Each number is 128 + 24 x the weight over its row's rms, rounded and kept within 0 to 255. Layers, rows and columns count from 0. The size above them is the row's rms in percent of the matrix's.

# layer 7 MLP down (transposed), 1536x256, rms 0.112, rows 167-219, columns 192-255
size [ 95 100 104  89 101  91 102 100 100  99 106  95 118  96 102  95  96  83  91 109  98  90 100 101 100 101  97  88 110 101  91 108 102 111  93  91 107 103  87 102  96  94 104 104 107 109  92  87  98  93  99 103  96]
[[140 105 120 138 121 151 179 136 117 133 124 147 143 147 153 126 131 148  90 126 143 133 132 102 171 106  86 169  90 153 141 121 122 130 194 153 138 172  93 148 135 116 110 125 117 127 114  97 162  77 140  96 126  84 137 115 125 182 105 125 131 105 127 115]
 [122 105 127 124 160  93 174 121 129 122  90 112 130 131 122 121 174 106 115 124  90 154 157 133  98 134 142 125 140 161 105 122 102 127 106 157  97 123 100 161  97  87 149 137 126 112 128  92 105 124  97 103 121 143 105 125 144 122 138 145 122 140 148 143]
 [124 124 136 119 116 159 139 124  76 175 106 160 138 131 102 107 169  89 137 167 150 142  73 159 125  65 153 102 135 100 156 131 173 150  59 109 102 130 118 106 109 108 118 139 122 108 153 108 122 122 171 102 126  70  97 136 170 176 157 155 111 120 155 168]
 [ 90 119  88 122 146 113 107 129 124 144 141 179 124 145 132  98 114 102  98  88 124 101 117  79 127 139 135 121 111 149  76 126 100 154 119 133 106  95 197 119 129 174 127 139 119 158 144  93 117 108 168  89 177 126  72 133 114 124 137 126 135 122 153 136]
 [102 122 131 139 108 143  87 150 133 137 126 119 111 130 113 107 169 123 134 145 154 138 130  51 128 162  93  69 135  86 133 162 154 131  89  89  83  89 138 150 177 123 118  96 133 129 114 152 126 159 141 159 116 102 170 124 138 125 162 128 141  85 126 153]
 [143  91 131 173 115 159 126 111 114 120 119 141 137 168 130 136  92 125 149 115  87 150  99 129 128 126 132  93 152  95 137 146 142 141 144  64 110  77 138 142 111 120 173 136 136 145 127 140 136 152 108  96 113 148 119 159 131 148 141 154 184 131 126 135]
 [ 92 108 128 139  96 105 129 131 144 130  61 157 131 132 145 154 146 110 180 103 123 129 136 129 114 144 140  85  98 135 169 105 131 152 133 122 119 104 167 155 117 146 131 127 141  65 139 100 130 160 139 173 175 170  95 143 138 112 124 122 137 142 185 167]
 [128 130  96 190 134 131 159 126 151 134 162 133  96 172 123 118 120 116 131  74 139 113 143 107 151 128 127 105 141  99 159 138 157 133 140 156 112 176 142 124 123 122  98 115 100 169 131 120 150 113 119 147 158 111 118 146 136 127 116 117 139 144 127 145]
 [118 186 100 130 128 153  92 158 114 156 138 126 110  80 136 120 145 140 107 108 174 117 165 132 132 116 147 126 155 143 126 116 124  81 124 114 105 112 139 132 130 175 134 102 130 134 127 173 128 104 145 139  89 129 125 127 136 124  64 113  88 127 133 124]
 [161 123 169 152 131 155 136 128  95 181 129 105 137 105 128 120  97 147 152 155 135 117 123 121 159 144  78 111 144 117 158 142 169 128 143 142 104 170 146  84 151 139 129  92 147 126 121 163 103 125 135 165 124  96 109 111  89 175 147 120 132 121 147 133]
 [114 140 134 125 155 164 112 123 134 111  86  84 116 100 127  89 114 117 162  96  75 146 123 125 147 179  79 136  63 136 140 170 144 107 109 125 127 100 145 116 115 116 148 126 111 117 161 100 110  83 153 118 140 130 159  96 188 121 173 103 144 123 161 137]
 [131 112 126 127 120 114 142 137 124 135 137  95 147 121 118 156 102 121 100 123 112 125  99 124 142 145 127 131 137 129  93 103 149 132 122 140 133  92 123  95 155 134  92 155 100 175 126 105 116 124 206 132 127  72 110 140 175 156 106 156 165 119 117 129]
 [144 136 126 137 160 149  79 108 126 128 112  93 138  78 152 130 175 153 139 159  97 143 119 148 120 127 159 180 147 117 133 160 148 139  89 173 129 123 150 115 123 104 111 115 163 175 160 158 132 121 140 127 120 105  95 151 134 136 143  78 144 134 169 158]
 [ 74 137 125 136 111 147 149 163 161 135 151  99 100 150 154 127 135 163 185 139 142 112 137 149  97 113 130 134 111  99  96 119 125 120 150 122 158 151  86 159 180 143 104 162 134 151 119  97 123  96 105 133 145 127 159 137 113 120 123  99 120 130 118 148]
 [149 118 130 126 123  91 101 113 148 118 130 138  80 149 105 166 166 146 132 125 134 117 124 131  89 111  92 102 108 114 185 133  96 108 132 131 107 117 142 113 129  83 164 130 103  86 126 179 117 143 127 120 108 144 134 144 135  96  82 149 129 114 156 129]
 [144 116 119 101 127  80 162 178 144  93 140 110  99 140 115 135 119 180 147 115 155 133 148  83 132 105 165 109 152 131 105 136 149 107 114 105 105 148  88 112 126 146 163 150 125 157 135 123 123 133 109 149 118 145 159  94 138  83  63 107 125 131 120 100]
 [ 90 107  91 125 109 144 125 132 130 100 174 117 143 151 126 105 110 121 194 151 130 113 111 133 157 107 124 157 113 118 123 118  66 101  96 171 136 173 127 114 182 127  94 115 136 135 118 149  91 144  97 136 114 150 142 174 117 163 131 111 128 163 158 120]
 [101 111 118  63 120  85 125 117 102  79 130 151 127 116 130 142 117 101 144 155 109 131 119 148 129 141 182 146 159 143 124 103 145 122 138 120 159 143 109 129 149 145  77 134 158  94 134 121 102 111 139 121 126 133 145 110 118 130 165 107  91 107 147 109]
 [110 178 120 106 129 139 113 116 125 112 106 191 124 153 133 130 124 133 161 139 110 109 149 140 118 129 119 103 146  82 139 133 191 100 132  92 201  96 127 168 159  79 137 133 102  74 139 135 151 116 146 100 114 113 121 124 117 135 111 108 137 122 167 115]
 [ 95 139 114 131 129 114 106 133 103 113  95 131 122 104 130 146  94 137 143 139 123 113 160 143 143 120 140 149 112 141  99 129  99 146 128  74  94 154 124 160 122 143 101 150 120 193 149 135 119 148 126 141 117 149 162 119  76 139 101 120 113 118 124 167]
 [151 172 159 117  98 128 113 128 135 134 141 117 199 119 153 112 147 118 129 166  99 137 110 200 159 171 125 138 117 125 128 147 104  96 110 142 127 135  65 145  96 142 143 103 138 127 114 139 103 168 148 134 151 118 128 127 132 132 131 154 105 100 128 137]
 [ 84 118 115 137 117 126 102 148 121 109  94 110 134 154 107  89 103 136 151 134 144 116 123 109 138 151 133 112 102  94 147 150  88 123 146 147  95 165 104 126 175 107  79 101 126 109 133 134 142 130 169  92 116  96 128 135 106 134 136 186 112 114 150  99]
 [164 160 158 116 164  90 103 158 107 168 152 156 143 175 165  87 122 122 156 142 121 122 125 115 125 151  48 135 159 163 134 144 114  98  88 105 128 149 120 147 132 117 126 151 173 150 115 126  89 100 121 136 108 153 107  73 136 169 105 122 138 146 126 120]
 [117 101 115 118 110 167 112 131 150 108 114 145  88 135 141 149 121 107 131  90 156 109  79 126 154 114  81 139 127 130  90 138 125 106  77 120 115 126 145 129 121 140 116 155 150 129 127 115  86 127 127 147 132  65 138 183 145 135 101 144 139 131 113 134]
 [ 85 122 143  95 112 137  83 173 136 110 103 162 154 146 125 141 143 154 164 178 101 144 163 143 101 147  98 154 135 125 127 126 118 110 114 119  63 124 130 124 155 114 152 115 134 151 123 140 132 150 149  62 107 125 122 132 136 161 158  91 114 150 132 160]
 [124 105 137 121 137 123 121 155 150  92 145 129 166 127 174 121 169 144 128 177 115 128 143 121 130 141  81 135 133 126 123 134 143 155 120 144 118 122 119  85 173 125 101 117 143  93 129 164 154  95  73 129 128 130 178 137  68 163 100 152 138 150 174 165]
 [122 123 165 111 153 175 147 129 144 180 125 119 124 169 131 124 150 143  82 139 133 127  83 108 133 156 145 125 134 112 140 137 165 116 122 165 114 104 134 142 154 136 126  82 129 111 128 100  89 112 156 104 124 111 141  82 109 130 125 104 132 147 136  77]
 [174 126 112 121 139 116 104 172 136 144 105 104 164 158 132  90 130 121 149 156 148 131 160 116 102 134 127 163 130  70 165 140 125 143 106 134 120 113 147 153  66 146  91 138 146 118 110 111 140 145 101 127 157 135 174 175 129 113 111 142  96 112 109 142]
 [112  83 128 130 119 105 139 120  95 106 131 108 143 123 144 130 115 142 109 113 160  81 145 145 138 130 119 128 130 111 110 141 103 105 156 186 126 147 153 145  95 127 115 122 164 149 128 141 136 132 120  93 128 166 133 135 135 101 124 161 146 107 118 150]
 [137 143 139 143 104 131  48 133 110 109 141 118  98  96 125  91 145 140 137 172 160 140 146 148 122 121 116 131 129  91 134 153 132 167 148 134 154 110 122 132 104 135  86 144 125 144 154 112 139 100  80 117 105 132 110 129 123 141  97 137 148  98 186 117]
 [120 145 130 121  76 101 145 163 110 106 111 139 161 123  90 128 127 112 163 126 155  89 108 163 146 168 124 105 101 122 129 116 129 106 123 212 146 138 160 149 118 111 143 112 120  88 112 140 153 144 123 119 139 139 170 144 127 125 109 117 116  96 143 122]
 [136 129 141 194 116 122 108 136 101 160 143 114 119 145 143 172  74 143  95 116 125 151 118 110 138  93 174 122  79 124 115 112  95 162  84 113  92  92 152 134 114 122 119 163 101 157 145 137  97 146 159 190 133 138 130 140  85 144 111 104 125 123  97 129]
 [135 140 137  96 136 138 117 122 106 182 114  92 148  66 172 113 122 172  99  95  92 121 127 161 133 132 115 148 117 105  77 111 150 108 112 162 156 144 152 119 130 173 154 187 118 146 131 146 140 117 122 118 150 117 114 148 123 109 147 120 173 112 112 173]
 [123 172 118 172  64  99 132 116 119  70 158 131 109  79 127 152  89 111 140 134 115 142 135 125 153 111 149  98 161 146 123 160 115  93 139 165 126 149 126 123  98 135 147  80 119 171 169 102 116 150  75 138  63  88 158 135 122 106 132 127 125 126 125 119]
 [140 158 138 153 127 114 144 135 161 138 119 110 134 117 136 158 158  94 144 137  82 127 127  78 134 111 100 125 119  89 129 138 137 103 179 124 107 124  72 136  94 168 142 107 121 161 144 142 113  75 137 125 157 154 128 138 138  99 122 138 101  93 112 161]
 [129 123 125 158 133 109  71 113 124 103 127 160 121 122 133 160 147 152 123 161 157 156 122 114 123 120 123 160  98 102 148 153 167  66 128 158 153 139 129 107 120 150 167 104 150 133 111 139 169 123 123 106 134 148 123 180 105 139 118 126 129 102 106  86]
 [130 107 124 178 149 102 124 169  90  99 127 141 139 110 101  99 118 108 142  98 136 131 126 143 177 135 143 138 106 106 115 174 111 134 121 187 161 123 152 134 126 116  63 132 127  99 119 134 124 100 148 155 169  81 136 156 130 114 103 137 146 105 169  92]
 [128 166 104 140 120 157 145 149 117 139 150 123 120 105 110  97 126 132  97 177 153 159 103 137 181 111 121 129  99 127  95 147 135  87 137 136 156 153 148 122 114 104 167  95 165 112 122 127 123 158 123 151 151 134 156 139 144 168 126 138 187 117 131 145]
 [127 116 125 103 145 166  92 108 132 105  85 126 124 103 144 154 122 129 100 141 172 172 125 110 130 150 112 126 128 129 144 122 151 116 123 112 114 100 168 157  78 111 145 126 111 146 157 151 135 135 138 166 157 100 130 137 199 127 104 118 127 133 121  94]
 [115 137 149 131 148 109 112 134  87 125 125 108 132 146 125 143 199 152  81  80 145 127 152 130 173 146 146 170 128  95 129 149 161 110 146 130 177 108 139 139 108 161 106 125 112 110 116 116 141 150 147 120  94 139 173  83 136 104 102 180 154 106 107 141]
 [ 96 155 106 131 143 137 144 137 118 178 140 132 171 142 142 102 121 158 136 149 169 123 120  78  74 127 128 132 131  80 122 138 111 128 121 129 124 107  96  71 122 134 166 116 122 143 146 112 153  91 143  97 154 105 146 144 108 130 127 125 142 112  91 136]
 [124 103 137 110 180 133 140 125 161 109 157 134 122 105 150 133 131 129 140 113 191 140 113 116 142  92 182 123 122 186 109 117 122 109 160 119 173 143 145 133 115 157 149 146  90 106 120 175 133  97 109 139 132 154 162  96 140 121 122 122 110 128 122 151]
 [100 151 133 146 174 127 152 160 119 156 105 124 142 114 114 122 144 123 144  81 134 118 103 140 104 152 127 162 133 128 128 163 131 104  98 119 123 111 138 129  73 111 112 134 132  79 161 163 163 117 119 100 134  81 146 168  95  83 119 150  93 105 145 116]
 [113 137 136 101  96 134 139 110 126  99 115 115  92 153  62 101 122 125 124 123 191 111 131 123 129 164 115 156 149 104 133 153 102 131 156 119 166 117 140 130 168 159 112 142 111  83 120 124 149 142 131 117 137 140 114 157 126 162 159 108 136 177 127 149]
 [132 117  96 109 103 103 132  92 123  69 121 120 139 100 104 132 106 115 161 122 123 134 152 135 143 143 159 132 141 129  83  88 122 132 106 134 131 114 158 127 167 107 139 162  95 138 121  88  79 145 125 126 105  80 156 159 117 132 104 118 125  90  97 141]
 [132 136  80 117 127 102 128 102 128 153  81  91 106 109 118 171 109 134 137 152  94 108 147 141 118  99 151 144 179  94 114 118 152  88 138 144 133 121 126 115 124 144 132 159 147 103 153 130 106  78 118 136 117 112 157 136 177  97 148  90 108  98 126 153]
 [134 174 149 123 171 165 131 143 108 152 103 126 113 152 130 126 126 127 157 132 139 153 155 110 117  73 135 172 101 142 120 117 112 134 185 166 150 114  94 118 146 132 109 116 122 119 143  93  72 132 127 134 146 156 123 142 130 143 132  95 100 152  95 120]
 [150 156 107  81 133 128 149 104 123 140 117 144 121 171  97 160 157 146 103  66 147 128 149  89 148 177 119 154 115 109 117 160 116 159 141  70 119  99 132 132 109 146 158 143 112  84 147 114 106 138 154 115 159 117 155 142 100 110 160 103 142 113 138 129]
 [160 121 195 128 175 129 145 124  97 145 118  65 108 125 138 150 111 128 147 118 120 151 133 127  96 144  88 117 104 144 113  72 127 125 133 127 153 103 125 134 150 163 138 132 103 164 151 156 166 126 120 149  84 142 139  96 155  97  86 110 105 104 113 110]
 [132  99 136 112 109 160  96 159 131 136 168 122 131  81 112 107 119 130 109 138 127 188 117 144 110 121 132 177 129 123 128 152 183 102 132 185 113 145 118  93  69  97 164 125 127 122 120 132 160 131 135 161 153 135 121 170 130 102 116 144 119  91 127 129]
 [152 111 148 101 129 102  97 165 179 127 130 147 149 155  82 123 107 170 146 153 123 163 163 116 128 152 145 167  79 127 102  98  81 110 163 151  96 211 142 127 147 121  80 178 101 111 136 124 120 132  95 114 119 123 122  85  98 145 152  81 131 114 125 140]
 [149 147 102 168 105 132 124 123 143 101 138  93 111 126 105 118 148 167  98 114 142 150 138 150  97 113 174 145 152 123 115 133  53 136 137 161 117 163  90 106 142 125 177 125 128 120 102 110 154 121 156 192 127 139 128 108 161 105 174  74 117 160 100 116]
 [118 131 136  92 179 163 186 142 119 106 157 130 135 159 120 121 144 117 101 118 125 165 194 159 125 142 159 145 112 140 135 128 134 136 119 135 132 145 121 126 107 163  87  84 123 119 116 135 158 124 142 164 105 124 118 169 153 179 151 124 121 120 103 120]]
# layer 7 MLP up, 1536x256, rms 0.115, rows 168-219, columns 192-255
size [114 100 104 100 104  99 106  89 108 108  97 132  93 102  90  95  66 109 101 101  93  92  92  94  98  98  96 100  90 103 116  99 106 100  97 107  98  88  90  89  99  98  93 101 105  96  92 103  98 104 101 107]
[[ 93  82 119 101 108 128 103 149 114 168 109 124 132  88 139 158  84  74 141 162 155 139 109 128 107 153 131 158 106 163 125  98 123 120 140 145 124 156 112 139 162  91 139 115 124 123 134 138 119 157 124 109 141 152  93  88 142 112 146 115 139 102 126 158]
 [ 89 107 101 125  97 146 120 103 136 146 100 151 152 135 129 145  96 106 117 131 148 143 165 105 140 120 111  95 103 147 117 112 136 105 141 147 148 116 154 144 175 154 112 117 143 118 116 152 137 115 166 142 133 136 110  85 124 129 132 124 101 112  89 135]
 [170 152 108 153 143 128 163 151 154 111 112 143 119 147 140 165 123 113 145 167 119  99 106 120 101 123 135 165 126  80 124 114  81 121 103  95 123 125 112 117 168 128 147  91 109 161 142 115 144 132 147 126 113 159 126 173 143 114 149  94 109 119 108 142]
 [ 98 175 159 114 155 103 142 120 117 132 159 104 141 140 119 150 168 137  96 120 160 117 141 129 125 121 131 109 107 104 144 124 114  94 111 165 111 107 173 107 134 141 131 120 121 135  89 141 142 136  70 157 132 116 132 132 105 150 111 133 128 179 107 131]
 [ 95  99 145 137  94 110 121 119  78  88 148 108 144 103  99 125 170  85 150 147 167 104  97 148 141 150 115 136 137 118 147 124 129 105 137 106 137 131 111 138 120 157 140 117 123 129 123 132 134 108 125 130 145  93 142  95 138  95 125 127 138 125 138 129]
 [150 114 131 125 139 110 104 168 125 126 133 135 119 129 175 110 113 150 132 105 160 133 162 137 128 101 176 121 112 158 150 148 159 141 112 145 146 107 119 121 155 143 107 154 166 118 153 139 110 111 134 139 108 105 138 128 145 124 131 120 160 136 111  83]
 [135 109 132 164 147 124 147 105  98 109 133 102 123 149 111 172 116 119 166  98  66  83 150  90 140 139 145 138 118 158 101 169 161 141 156 148 168 136 132 134 131 157 153 134 141 145  94 138  96 158 152 143 147 141 137 113 125  89 132 129 167 171 125 133]
 [111 168  95  98 142 101 111 159 132 124 168 104 127 118 127 145 123 149 139 172 149 115 137 106 137 109 122 134 133 131 126 131 142 145 185 115 135 173 137 111 119 122 103 164 154 100 131  82 134 126 174 154 150 129  57 132 167 131 108  84 135 140 121 156]
 [134 123 175 157 142 119 180 152 155 137 165 104  92 158  69 159 102  58 144 134 176 124 107 137 107  78 124 177 112 124 114  87 177 116 138  85 109 123 133 159 133 119 118 169 135 128 131 119 136 114 121 115 139  96  72 114 159 141  81 137 121 134 132 115]
 [116 176 149 129 103  99 139 118 102 122 127 143 117 115 118 147 119 134 148 141 153 157 141 160 148 145 121 102 140 117  76  79 149 109 104 127 143 106  96 114 137 116 144 102 165 135 105 126 132 122 119 134  57 120 131 154  69 120  95 177 134 118 141 143]
 [130 140 128 146 125 111 133 105 110 119 158 118 119 123  87 131 117 115 106 103 121 110 144  98 140 102 131 120 125 146  83 106  72 129 150 121  89  97 141 116 130 137 152 118 130 166 167 108 148 143  94 138 106 108 161 151 152 124 113 128 128  86 159 103]
 [129  92 124 139 123 143 116 128 127 133 137 146 123 127 146 140 169 141 211 154 111 120 110 101 158 122 156 124 109 111 136 120 176 115  98 155 129 153 146 134  74  96  85 145 136 114 108 121 116 111 188 132 123 149 117 155 126  94 133 122 149 108 136 133]
 [102 169  90 144 120 154 125  87  94  98 103 173 166 105 133 119 123 120 111 155 140  87 102 167 145 139 123 189 120 126 127 143 142 136 101 155 167 137 139 123 115 115 130 136 145 161 145 161 150 175 121 133  89 143 144 106 141 118 134 153 130 145 144 153]
 [158 159 132  98 133 118 101 124 127 123 160 136  82 105 126 120 128  95 136 169 129  97 154 163 158 117 107 144 164 119 130 141 160 167 108 110 125 119 141 127 119 139 142  79 128  83 130 148 125 151 107  93  89  94 104 116  95 154 113 129 160 144 138 120]
 [143 127  98 120 126 128 125 135 156 165 121 139  88 106  90 110 139 134 137 157 136 153 119 164 110 128 160 136 147 179 105 112 139 113 116 126  96 137  94 119  86 132 142 159 125 150  95 156 119  81 172 122 179 143 133 114 137 159 105 116 139 123 131 110]
 [ 86 142 146 100 130  98 171 142 108 124 145 138 122 167 139 129 126 162 132 112 127 171 113 133 125 113 163 142 147 107  62 138 139 145 126 109 127 137 155 159 122 128 116 100 109 132 139  87 120 125 124 111 138  88 130 140 117 146 126 115 162 100 123 106]
 [144 104 161 101 104 120 101 113  93 146 121 118 176 120 118 146 171 113 137 123 126 127  94 159 116 155 157 124 153 178  61  88 155  74 187 118 140 135 115 116 168 130 112 112  84 118 130 112 145 122 107 109 103 165  93 131 141 137 114 107 137 135 123 149]
 [136 114 153 120 131 109 149 134 157  99 127 120 148 167 147  96 103 121 139 116 132 129  90 125 124 129 175 100 139 165  89 127 140 142 125 143  94 164 129 140 120  91 141 137 121 138  98 129 109 164 122  84 137 135 158 131 148  85 120 107 140 135  55 108]
 [116 107 144 105 137 115 149  94 135  87 154 120 110 150 105 124 174 129  90 127 131 182 143 154 148 188 147 111 125 128 168 154 111 157 153 131 166 132 129 134  91 133 159 126 150 146 129 141 118  98 160 167 110 113  82 135 143 120 164 122 128 158 115  99]
 [144 180 120 114 141 122  98 122  99 145 174 147  93 114 189 143 119 132 164 166 138 107 146 136 141 108 124 158 122 127 153 154 150 104 162 115 141  69 158 118 100 131 123 132 126 131 150 146 137 118 117 148 105 132 133  83 120 161  84 113 153 178 129 140]
 [ 81 124 171 135 138 115 120 101 121 116 160 119 144 151 143 152 172 110 142 151 105 136 110 136 152 156  99 149 121 142 139 100 125 138  97 154  95 123 112 101 138 138 134 114 158 181 141  90 157 140 134 197  99 105 115 112 114  93 100 136 130 111  79 156]
 [121  82 108 115 164 106 146 116 109  85 147  96  94  95 112 139 153 121 151  89 119 157  86  79 138 141 179 122 115 114 163 142 110 144 171 128 143 116 118 120 150 156  84 131 131  87 117 111 156 155 117 176  86 157 136 133 140 138 168 105 139 129  84 153]
 [ 92 111 114 135 109 137 174 191  91 124 116 105 121 102 129 123 166 163 146 121 117 128 105 139 165 157 142 136 152 103 127 138 158 164 135 153  94 101 142  97 117 116 108 122 133  97  85 123  83  96 115 131  81 149 152 186 145 128  99 116  95 130 143 141]
 [179 132  98 144 168 121 107 124 111 139 150  98 132 121  90 120 110 124 123 135 102 143 127 131 126 120  99  99 144 122 115 129 138 135 104 191  98 112 146 155 109 162  91 140  86 128 105 159 103 122 127 143 104 133 127 102 199  87  78 132 164 123 123 146]
 [119 123 128 152 101  90 152 134 131 134  79  95 151 125  98 118 131 145 134  97 145  80 124 107 165 115 132 105 149 122 115 131 146 132 118 139 120 175 127 128 153 123 129 150 128 160 117 137 146 108 126 111 125 140 152 117 145 154 126 135 150 157 136 122]
 [157 103 176 134 122  70 141 141 106 182 129 124 151 128 120 126 189 135 122 119 124 119 143 166 148  90 107 132 120  68  94 128  91 113 177 129 122 144 125 162  90 133 132 188 142 142 113 190 139 118 134 145 118 168 137 135 109 114 149 178 147 123 102 141]
 [ 92 138 140 135  87 112 129 136 136 104 131 113 115 105 132 165 131 123 144 106 134 136 152 113 105 145 144  93 109 156 130 109 148 114 128 130 111 123 143 128 117  99  92 163 124 117 153 126 162  77 147 116 105 129 160 130 112 142 122 125 152 144 138 111]
 [136 135 100 123  92 100 115 108 170 116 124 118  68  86 126 118 124 135 116 137 133  94 142 114 109 106 115 135 111 122 141 139 163 167 110 175 123 154 106 127 117 154 104 149 155 154 123 107 152 114 129 105 148 140  98 157 154 110 137 134 153 133 107 138]
 [164 214 155 102 112 137 118 151 147 142  98 136 135 121 104 152 109 146 147  88 151 133  95 197 143 132 139 136 144 123 120 132 136 137 101 175 149  90 140 126 173 102 111  89 127 127 114 167  96  95 133 130 124 131 122 161 169 145 101 133 133 131 127 169]
 [133 120 102 123  80 131 111 128  84 117 104  98 114 142 155 145 181 137 113 109 131 129 101  95 165 162 138 157 134 133 150 102 113 117 118 153 121 116 157 207 152 123 155 154 134 121 111 142 134 141 129 120 119  93 131 166  76 117 122 145 134 114 109  89]
 [108 123 133 138 122  97  97  86 103 115 143 115 129 147 149 181 197 126 118 106 124  97 135 101 144 120 120 154 119 144 135 132 123 120 116  75  89  84 124 169 143 128 168 121 139 133 135 140 174 112 120 129 133 151 103  87 131 139 122 118 144 100 127 133]
 [170 125  72 121 162 108 141 140  98 114 123 155 109 136  79 132  57 127  92 116 152 132 123 148 168 127 175  98 134 141 126  98 175  91 148 149 110 107 123 162 128  97 140 115 111 162 170  97 145 122 136 154 123 116  98 111 125 121 146 191 174 143 124  82]
 [144 160 122 138 140 103  86 116 109 108 144 107  99 160  70 130 121 120 183 126 155 139  88 123 123 110 138 148 111 116 129 179 204 143 155 142 157 128 117 118 120 151 124 110  99 133 129 131 137 149 146 134 121 173 101 117 129 128 126 145 160 132 142 140]
 [139 106 115 133 135 131 162 146 116  88 125 122 153 191 127  88 139 140 159 135 108 104 132  85 133 120 147 109 112 119 149 179 139  92 121 173 131 174  91 149 105 120 175 123 114 170 119 128 163 133 152 110  93 134 133 128 137 140 135 123 105 104 162  95]
 [136 112 112 170 145 154 138  98 139 122 142  91 100 154 111  93 114  91 148 152 142 119 115 125 151 178 110 166 124 117 125 115 116 128 137 173 154 100 127 119 151 105 156 109 141 126 118 152 145 202 159 144 135 136 142 141 187 122 112 147 139 157 119 135]
 [ 96  96 145 128 128 142 123 104 173 114 159 150 198 100 128 128 158 108 100 142 149  99 137 106 183  98 130 165  85 149 149 146 116 100 138 102 122 130 105  87  99  99 120 147 114 103 155 128 103 133 163 137 117 118 147  99  82 114 123 151 145 117 132 108]
 [163 125 107 133 105 136 116 151 112 106 132 132 120 142 110 136 120 102 183 107 131 110  74 123 126 127 125 143 107 192 122 143 136 164  99 136 174 158 139 146 129 151 129 148 127 101 165 151 125 110  82 137 221  77 124 173 161 142 124 154 103 102 159 171]
 [133 148 136 141 110 114 172  92 120 113 123 105  83 108 114 115 147 130 131 124 149 117 131 100 155 162 154 138 111  99 135 136 135 143 161 139 147 132 104 135 116 111  87 104 151 116 145 105 129 104 113 115 139 138 119 135 111 145 149 170 123 157 113 165]
 [106 118 110 133 100 102 103 109 111 160 129 124 119 115 104 108 133 128 120 153 154 127 140 122 116 113 136 139 131 109  91 124 117 129 146 138 145 112  90 145  88  70 120 124 148 148 178 123 134 133 128 163 107 129 130 152 140 120 119 129  87 139 163 116]
 [ 97 128 127 100  98 150 152 139  98 126  97  93 113 138 119 114 144 121 151 143 120  90 123  94 136 170 122 174 123 158 115 121 118 124 158 107 136 165 154  89 130 142 124 134  88  81  86 164 152 139 148 134 121 127 141  47 142 148 104 133 111 102 135 128]
 [112 144 131 141 100 125 135  86 109 164 100  78 115 120 102 151  99 125 136 128 119 149 114  99 148 122 113 125 142  89 144  63 143 103 122 122 100 151 140  88 141 119 159 136 135 164 123 134 156 159 117 134 155 140 102 167 145 143  90 116 148 115 119 172]
 [126  96 146 139  76 128 139 168 111 138 142 130 159 112 161 132  85 109  78 153 132 148 118 133 158 157  97  89 123 125  86 158 123 125 125  90 193 118 135 163 116 179 143 104 130 161 147 118 123 152  93 182 137 184 105 105  97 117 136 150 131  86  93 146]
 [142 128 150 135 144  70  79 159 113 109 104 134 178 114 153 169 107  93 101 172 130 157 176 105 136 150 121 160 154 165 145  99 140 131 133 124 105 144 108 194 120 135 135 125 130 134 108  97 130 154 108 125 114 116 123 120  99 128 117 126 125 140 118 107]
 [103 133 143 124 121 141 143 133 141 121 124  98 131 124 125 152 123 150  91 143 167 124 110 136 117 133 123 167 144 127 138 167 116 115 113 127 186 153 169 141  84 161 160 131 116 129  69 128 119 144 144 150 138 150 146 139 163  74 113 116 111 162 101 100]
 [143 140 160 143 147 124 109  92 118 154 181 146 130 170 117 123 168 130 142 128 125 129 153 128 123 138 149 147 137 105  95 131 140 155 108 150 127 102 158 120 178 145 101 102 119 159 113 172 137 141 128 110 124 156 150 100 110 132 128 129 159 128  96 137]
 [125 108 132 173  88 108 170 128 160 147 150 104 107 107 139 115 180 129 119 174 159 124 184 130 164 130 141 101 121 136  96 106 100  98 127  89 107 121 168 101 133 102 175 129 134 143 111 109 123 154 154 151 141 160 121 115  94 157 132 114 162  94 137 170]
 [139 152 104 140 160 110 105 115 101 101 139 127 163 141 125 111 143 126 107 140 117  97 131 122 113 152 115 109 143 121 161 118 112 129 124 145 101 134 134 130 109 122  86 121  91 188 154 101 123 143  83 108 112 145 137 143 155 145 131 131 120 142 122  92]
 [143 107 106 136 118 103 127  83 143 125 182  98 113 143  98 141 120 123 154  82 149 119 140 135 143 160 181 114 144 122 117 145 128 106 180  92 123 122 128 162 129 153  91 133 166 117 159 131  97 152 181 148 140  98 100  87 164 102 122 120 138 112 150 138]
 [156 130 141 110  99 123 152 109 128 107 187 137 106 134 141 131 142 102 152 122 128 145 105  94 110 130 165 136 128 137 146 122 157 157 152 122  71 102 140 119 120 143  94  90 143 154 108 134 154 134 129 112 215 109 115 150 154 174 159 148  65 127 115 157]
 [ 76 151 123 106 144 143 131 136 137 125  89 129 133 127 114  82 156 126 101 126 109 113 121 128 114 197 136 171 138 110 128 101 136 122 102  98 138 125 140 174 151 142 130 119 119  96 153 143 151 138 154  53 112 131 121 141 130 130 136 148 113 153 120 102]
 [136 131 124 135 129  86 136 138  89 122 126 130 134 143 113 134 146 148 149 113 151 118 178 102 136 106 129 141 135 130 111  97 119 140  86  95  89 149  88  99 142 128 136 132 109 121 133 120 152 183 151 108 150 118 134 149 102 143 102 102  89 162 132 105]
 [138 147 118 163  59 110 132 112 150 141 132 125  91 132 117 135  96 169 103 189 153 121 162  97 139 131 126 129 145 111 116 130  82 164 119 138 117 152 138 146 115 141  98 133 149 139 146 109 116 118 194 121 124 121 103 156 113 122 172  87 129 146 133 130]]